Weights of a small GPT-style language model, trained from scratch on English Wikipedia.
Size: 17 layers, 8 heads of 32.
Training: a variant of SOAP for these matrices, 610M tokens, 2327 steps.
Each number is 128 + 32 x the weight over the matrix's rms, rounded and kept within 0 to 255. Layers, rows and columns count from 0.

# layer 7 MLP down (transposed), 1024x256, rms 0.13, rows 624-648, columns 0-63
[[145 105 128 121 130 185  75 141 117 151 139 127 167  98 168 129 132 101 193 153 126 115  93 158 135 126 135 161 140 170 123 133 103 113 103 119 118 159  97 160  61  83 138 104 141 148 124 156  95 140 140 149  85 165  94 156 155  75 118 191 110 162 155 114]
 [ 99 112 128 152 114  98 152 106 103 186  88 124 104 144 105 112 145 168  79  75 100 125 139 126 148 112  83 157 131 122  78 155 187 152  85 173 150 156 135  94 110 128 117 102  93 153 117 147 153 130 143 125 125 124 153 118 168  80  97 136 126 193 108 164]
 [122  61 101 126 142 122  98 127 123 145 101 139  92 139 146  79 126 119  94  95 140 128 131 138 145 117 151 152  92  88 138 112 167  91  99 140  74 129 152 144 154 142 146 137 133  66  95 109  99 133  97  85 153 137 157 146 102 106 106 156 149 161 148 112]
 [148 137 127 146 118 125 127 168 164 135 155  69  93 143 119 168 139 142 118 166 131 149 104 102 126 119 154 131 128 155 115 129 157  71 102 143 143  90 141 144 109 102 147 100 111 144 178 204 171 135  67 137 122 121 116 138 137 112 146 100 112  84 139 162]
 [164 101 121 144 134 154 133  76 113 115 114 118 139 150  71  90  95 105 142 159  99 151 122  97 157 141 120 131  89  70  95 116  89 129 129 176  89 102 102 130 131 140 189  80 173 135 101 103 132  64 159 118 155 155 109 128 111  71  92 165 128 110 138 116]
 [172 158 106  53 134  50 121 141  96 165 131 154 120 120 148 127  97 127  99 182 155  92 142  80 106 157 148 141 146 190  90 164 141 150  93 145 180 149 146 148 104  99 147 129 119 116 123 174 187 132 137  83  94  95 160 163 169 118 144  95 181 117 191  96]
 [111 120 158 181 138  71 155 126 183  95 129 137  89  72  91 134 141  95 166 119 100 118 146 134  85 105 120 169 149 149 100 159 174 130 194 193  78 142 102 104  88 133 133  91 151 130 131 137 100 150 125 107 168 161 140 155 192 157 126 167 204  98 144 127]
 [168  89 131  90 145 102 101 162 131 181 148  98 102 139 139 152 134 122 170 107 170 159 160 175 162 131 151 122 172 171  78 137 181 120  94 118 156 124  95  83 146 125 171 103 130 114 162 114  58 108  90 113  97 117 139 125  63 130 101 168 201 108 106 161]
 [146 108 117 100 101  87  79 134 105 157 112 159 124 111 151 120 119 144 114  87 130 122 163  96 110 127  90 160 118 136 143 164 103 140 102 134 114 135 111  89 148 111 150 115 125 105 101 154 141 140 136 156 143 122 126 138 118 168 117 100 120 104 141 111]
 [ 94  69 122  97 132 142 167  96  91  93 104 102 153 108 103 134  89 157 131 160 156 167 115 142 108 149 154 121 142 142 121 151 104 127  99 129 134 137 157  95  87 118 149 155 129 136 153 121 100 134 133  81 151 108 106 180 110 129 119 122 143 139  71 141]
 [ 72 112 131 104 124 141  89 157 131 130 119 134 110  65 125 130 135 132 133  91  99 114 123 110  97 111 139 156 133 132 124 173 127  76 108 120 156 111 125 143 126 128 122 160 100  80 141 171 146 167 137 108 119 150 131 162  99 107  77 132  85 134 122 171]
 [103 113 171 166  93 149 178 120 156 144 205  47 116  96 135 156 154  92 145 145 127 118 118 124 149 128  93 116  96 148 124 119 123 161 145 135 143 123 140 112 120 144 161 116 136 113 153 196 178  93 142 139  97 157 111 111 164 111 154 124 101 109 139  73]
 [114 164  57  90 117 190 107 182 107 137 114 174 143 157 151 134 117  93 154 126 106 145 139 144  88 109  61 144 128 135 104 149 167 146  47 127 183 158 112 102 143 122 101 141 122 108  94 105 156 121 102 121 137 118 116 122 104 127 139 150 137 157 152 142]
 [118 126 107 162 183 195 162 132  66  85  82  64  88  82 114 144 115  92 110  89 137  89 128 116 108  74 191 121 121  81 130  88  89 109  85 115 101 147 152  91  54 196  97 136 120 141 173 145 101 138  85  61 133 119  98 114 112 108 131 157  86 172 188 185]
 [144 127 116 125 130 134 142 151 134 157 135 123  86 102 128 155 186 161  98 154  88 110 137 117 179 112 135 180 125 132  69 177 127 148 123 108 169 121 152 140 123  76 128 134 145 195 150 111  94  91 190 111 162 126 100 124 114 143  78  96 128 131 139 104]
 [159 122 134  78 163  91 111 129 142 134 123 109 142 113 137 140 161  91  93 141 153 177 116 129 139  86 102  74 152 192  97 163 157 107  76  82  78 124 144 132 107 114 179  71  67  97 103 102 129 112 135  99 148 194 163 131  63  65 103 149 135 160 151  60]
 [119 181 118 142  89  97 136 212  70  86 148 146 131 128 130  94 155 128 137 168 105  77 131 133 127  90  96  88 131 113 130 150 104 176 136 143 168  34 138 114 109 142 120 116 117 108  74 137 145 131  95 155 130 146 143 130 116 159 147 200 160 106 160 128]
 [129 120 134 142 107  68 126  96 132 137 129 117  93  91 183 138 101 127 155 154  82 103 186 103 168 142  63 117  83 150 137  68 122  91 134 199  77 108  30 115 109 145 115 136 178 134  48 170 156 148 154 121 140 141  96  48 197 116 138  86 188 172  92 126]
 [161 172 106  93 158  75 129 140 139 114 111 142 151 108 151 121 120 154 178 146 131 123 158  94  79 167 132 108 178  83  89 146 100 118  83 130 179 101 157 102 172 135 166 118 145 113 113 108 103 108 151 131  91 129 128 115 159 179 101 145 136 138 131 128]
 [146  99 183 139 134 163 138 112  97  97 193 134 101 138  93 142 103 170  93 117 168 115  93 198 116 170 138  83 132 112 143 108 170 199 111 140 129 147 126  98 109 137 107 141 114 149 135 143 146 134 107 129 130 162 107 129 145 128 104 189 149 152 136 114]
 [168 122 124  86 102  24  97 182 158 124 146 128 119 162 158 113  82 122  88 134 150 169 144 163 119 123 159 127  95 140 147  88 104 109 105 147 107  77 113 189 140 179  93 115  64 116 137 132 134  81 105 120 134  72  85 195  99 156 174  91  81 157  85 141]
 [130 146 123 129 125 141 163 166 127 151 148 176  98 188 100 159 154 165  64 152 189 156 142  84 127 192 145 131 175  94 148  91  80 150  43 151  87 139 113 182 125 109 137  89 100 160 119 223 143 142 196 191  71 160 126 194 102  69 184 140 102 157 122  85]
 [138 205 108 139  91 123 153 116 128 170 116 128 145 122 182  84  88 219  35 150 122 108 114 177 211 116 179 122 164  86  96  97 132 136  83 126 140 158 132 127 101 167  83 146  99  79 100 149 141 133 146 125 131 171 112 170 113 121 126 112 117  55  92 126]
 [ 93 142 140 148 117  93 173 163 202 144 106 119 128 148  48 109 118 179 108  94 108 152 143  67  67 153 108 103 143  69 122 186 116 150 128 152 164 216 136 113  78 132 162 151 162 173 137 158 133 143 145 122 150  46 191 141 115 146 156 156 142 185 151 127]
 [152  74 116 188 103  74 167 194 150 192  56 126 100  68  92 119 101 193  68 149 127 122 117 112 137 128 128 134 126 143 162 163 118 148 139 174  90 133  47 122 155 145 197 114  75 128 103 105 139 158 132 114 103  92 122 127 141 194  83  90 126 141 179 146]]
# layer 7 MLP up, 1024x256, rms 0.143, rows 625-648, columns 0-63
[[126 172 134 167 177  91 173 155  70 134 111 153 106 124 124 130 157 116 158  92 107 124 126 145 165 151 141  70 147 147  95 150 155 102 177 140 140 101 109 159 146 184 135 113 164 142 222 145 126  84  99  75 110  96 135 164 119  86 139  82 100 123 111 139]
 [147 194 107 171  90 143 139 122 148 118 144  98 128 107 118  98  98 178 139 160  83 150 135 138 134 142 115 159 156 114 126 119 139 122 154 126 203 127 187 175 151 113 158 101  68 170 127 123 163 144 128 157  86 122  82  81 153 156  87  88 171  85 107 103]
 [149  79 169 100  74 113 142 117 180 130  93 156 126 178 170  94 116 128 100  99 133  96 111 115 147 135 148 158 119  88 108 126 116 127 110 184 121 171 164 159 119 143  94 164 136 153  91  67 131 102  87 151 146 138 104 132 157 105  57 160 154 102  72 143]
 [ 93 155 119 121  77  93 119 134 134 150 128 185 155 180 125 166 144 191 156 133 149  90 131 101 126 124 139 145 119 117 156 160 115 122 127 153  89 148 143 154 114  76  92 123 129  94 145 147 168 149 144 154 126 146 156  83 125 101  35 166 129 180 149  98]
 [140 149 143 178 121 150 105 139 122 127 127 134 125 114 100 142 110  83  78 117 182 172 113 118 125 197 114 127 158 145  73 140 202 107 164 142 104 183 116 126 106 117 133 181 109 183 153  94  87 101 182 133 175 150 201 144 111 124  93 135 125 161 130 152]
 [117 103 141 147 159  85 161 132 153 136  77 109 128  81 189 116 100 154 141 136 167 172 104 114 165 116 142 161 111 149 137  79 136 141 102 139 118 141 193  92 103 165 121 122  94  58 171 145  93 148 156  93 100  97 121 123  69 109 116 128 176 174 105 160]
 [ 98 122  65 116 136 161 133 116 116 101  83 102 182 102 150 163 116 194 145  86 114  96 105 131 139 152 113 154 112 134 114 127 183 154 123 124 189 148 155 112 124 140  50 136 156 162 116 155 142 153 137 130 169 130 127  76  82 141 127  96 104 114  94 124]
 [144 104 170 118 125 118 139 161 170 144 109 130 151 114 123  79 141  88 139  92  92  61 103 126 150 122 169 112 116  94  91  97  82 113 119 114 125 141 110 121 130 138 130 100 154 148 167 102 133 107 117 103  42 107 119 134 125 132 114  89 151 146 139 121]
 [104 196 121 116  96  95 109 113  82 152 169 134 169  68 125 161 137 153 135  91 142 112 120 142 129 154  65 183  82 138 149 112 203 122 129  94 140  67 143 113 155 113 117 125 154 121 121 110 141 163 127 187  90 133 142 126 126 115 138 125 117 162 128 150]
 [165 117 114 139 112 141 205 152 154  93 147 118 140 158 131 106 143  96 178 146 177 110 114 139  90 147 158 113 138 157 151  96 144 153 142 162  99 158 160 128 197 103 165  90 170 145 122 109 116  81 120 119 121  99  87 152 139 134 141  95 121 164 158  29]
 [ 69 111  95 126 111 143 135 117 181 138 165 168 106 138 101 118  84 151 114 182 140 148 176 152 159  93  95 172 103 160 181 114 126 132 103 181 115 153 127 122 139  86 113 110 155 108 131 121 103 151  62  79 133 107 190 178 119 129 166 115 132 124 165 106]
 [118 137 159 172 121 165 122  85  95  91 129  82  94 106 125 140 157 131 128 139 142  85 160 188 104 158 148 110 134  99 135  85 112 160 132  47 120 142  98 142 176  71 160  86 128 108 150 130 128 146  74 164  95 157  82  82 128  71 115 110 129 129 141  95]
 [128 129 139 106 173 120  69 144 139  50 125  70 160  85 136 115 115 121 131  91  90 106 177 118 153 109 137 172 154 126 152 109 128 139  87 163  78 143 141 215 113 110 144 106 149  83 171 125 101 113 144 146 114 118 116 166 102 117 149 117 152 145 175 127]
 [121 152 145 144 140 106 121 148 105 179 141 137  90 117 146 123 155 173 129  98 119 121 149 111 140 147 189 134 149 124 131 141 140  68  90 103 171 162 203 112 115 130 138 146 173 122 106  53 124  71  93 112  95 122  82 174 133 187 158 133 119 112 124 120]
 [ 60 113 144 146 194 131 142  93 109 130 104 135 136 186 102 162 150 143 185 109  92 157 199 112  91 151 146 184 112  97 127 130 133 141  77 123 122 136 149  92 174 172 126  94 132 146  90 124  88 154 137 109 138  65 104  76 162 118 152 138 122 135 155 173]
 [153 132 153 167 150 102 118 123 134  94 141 136  95 118 143  96 112 137 155 131 126 122  96 149 141 162 168 112 113 145 135 170 128  99 133  82 143 144 125 102 153 106 218  74 142 156 121 141 155 150 121 143 138 119 127  88 135 155 105  89 186 188  92 137]
 [178 121 134 129 141 116 155  89 124 180 157 119 111  88 122  72 110 168  73 138 116 158 123  89 134 100 151 175 100 159 167 125 117  83 142 173  94 112  53 168 142 126 115 163 147 106 146 108 104 197 146 155 121 121 109 135  94 102  92 112 113 181  67 114]
 [103 121 122 175 147 135 185 144 140 128  89 150 175 116 173 155 180 126  70  89 108 144 106 153 163 165 144 124 109 147 149  85 172 209 108 123 121 168 146 180  79 100 110 130  84 172 144 178 113  88 119  10 122 133 104 128 122 181 144 103 118  85 124  96]
 [ 96 121 130 153  89 106 176 104 147  85 123 188 156 129 115 111 110 121 122 107  82 141 116 100  93 122 141  73  96 135 147  83 145 199 155 165 151 160 136 162 111 129 127 136 160 111 146 105 179 112 126 100 109 140  81 180  98 110  72 118 148 165 111 110]
 [161 143  53 155 123 170 156  61 199 145 190 121 109 122  61 153  89 124 127  73  96 151 128 102 147 103 144  76 109  95 124 116 100 127 103 105 146 115 155  62 106 116 117  94 107 171 110 130 107 101 153  57 141 119 125 142 138  87 119  87 143  85  86 184]
 [148 124 120 184 170 166 136 116  88 184 165 141 136  77 135 121 100 111 114 139 155 108 156 133 133  82 102  82 166 155 113 127 113  89 180 107  57 102 133 120 140 132 110 131 163  72 107 111  93  88 203 117 155 118 118  89 110  89 210  65 146 105 132 113]
 [ 85  85 120  84 127 105 183 149 176 119 127  93 148 138 182 177  74 142  86 137 111  78  72 100 155 157  97 197 144 123 132  98 127 169 114 163  79 124 137 163  96 122 117 123 134 140 114 119 152 135 165 115 111 108 137  91 172 146 108 121 188 203  98  84]
 [135  89 188 130 128  92 141  91 153 116 109  95  82 109 100  77 141 111 160  98 127 176 168 168 113 145 166 118  69 132 138  70 117 181 153  98 129 138 127 119 103 137 218 157 133 101 135 128 181 148 153 125 141 156 156 114 109 127  79 163 176 154 136 197]
 [120 170  66 121 143 135 159 153 115 117 182 171 149 158 129 130 148  66  87 144 101 183 145 111 129 197 139 190 183 118 178 112 192 177 163 181  90  81  85 163 111  85 123 109  80  96 126 102 152 155 195  21 149 154 131 136  89 153 129  90 143 209  78  83]]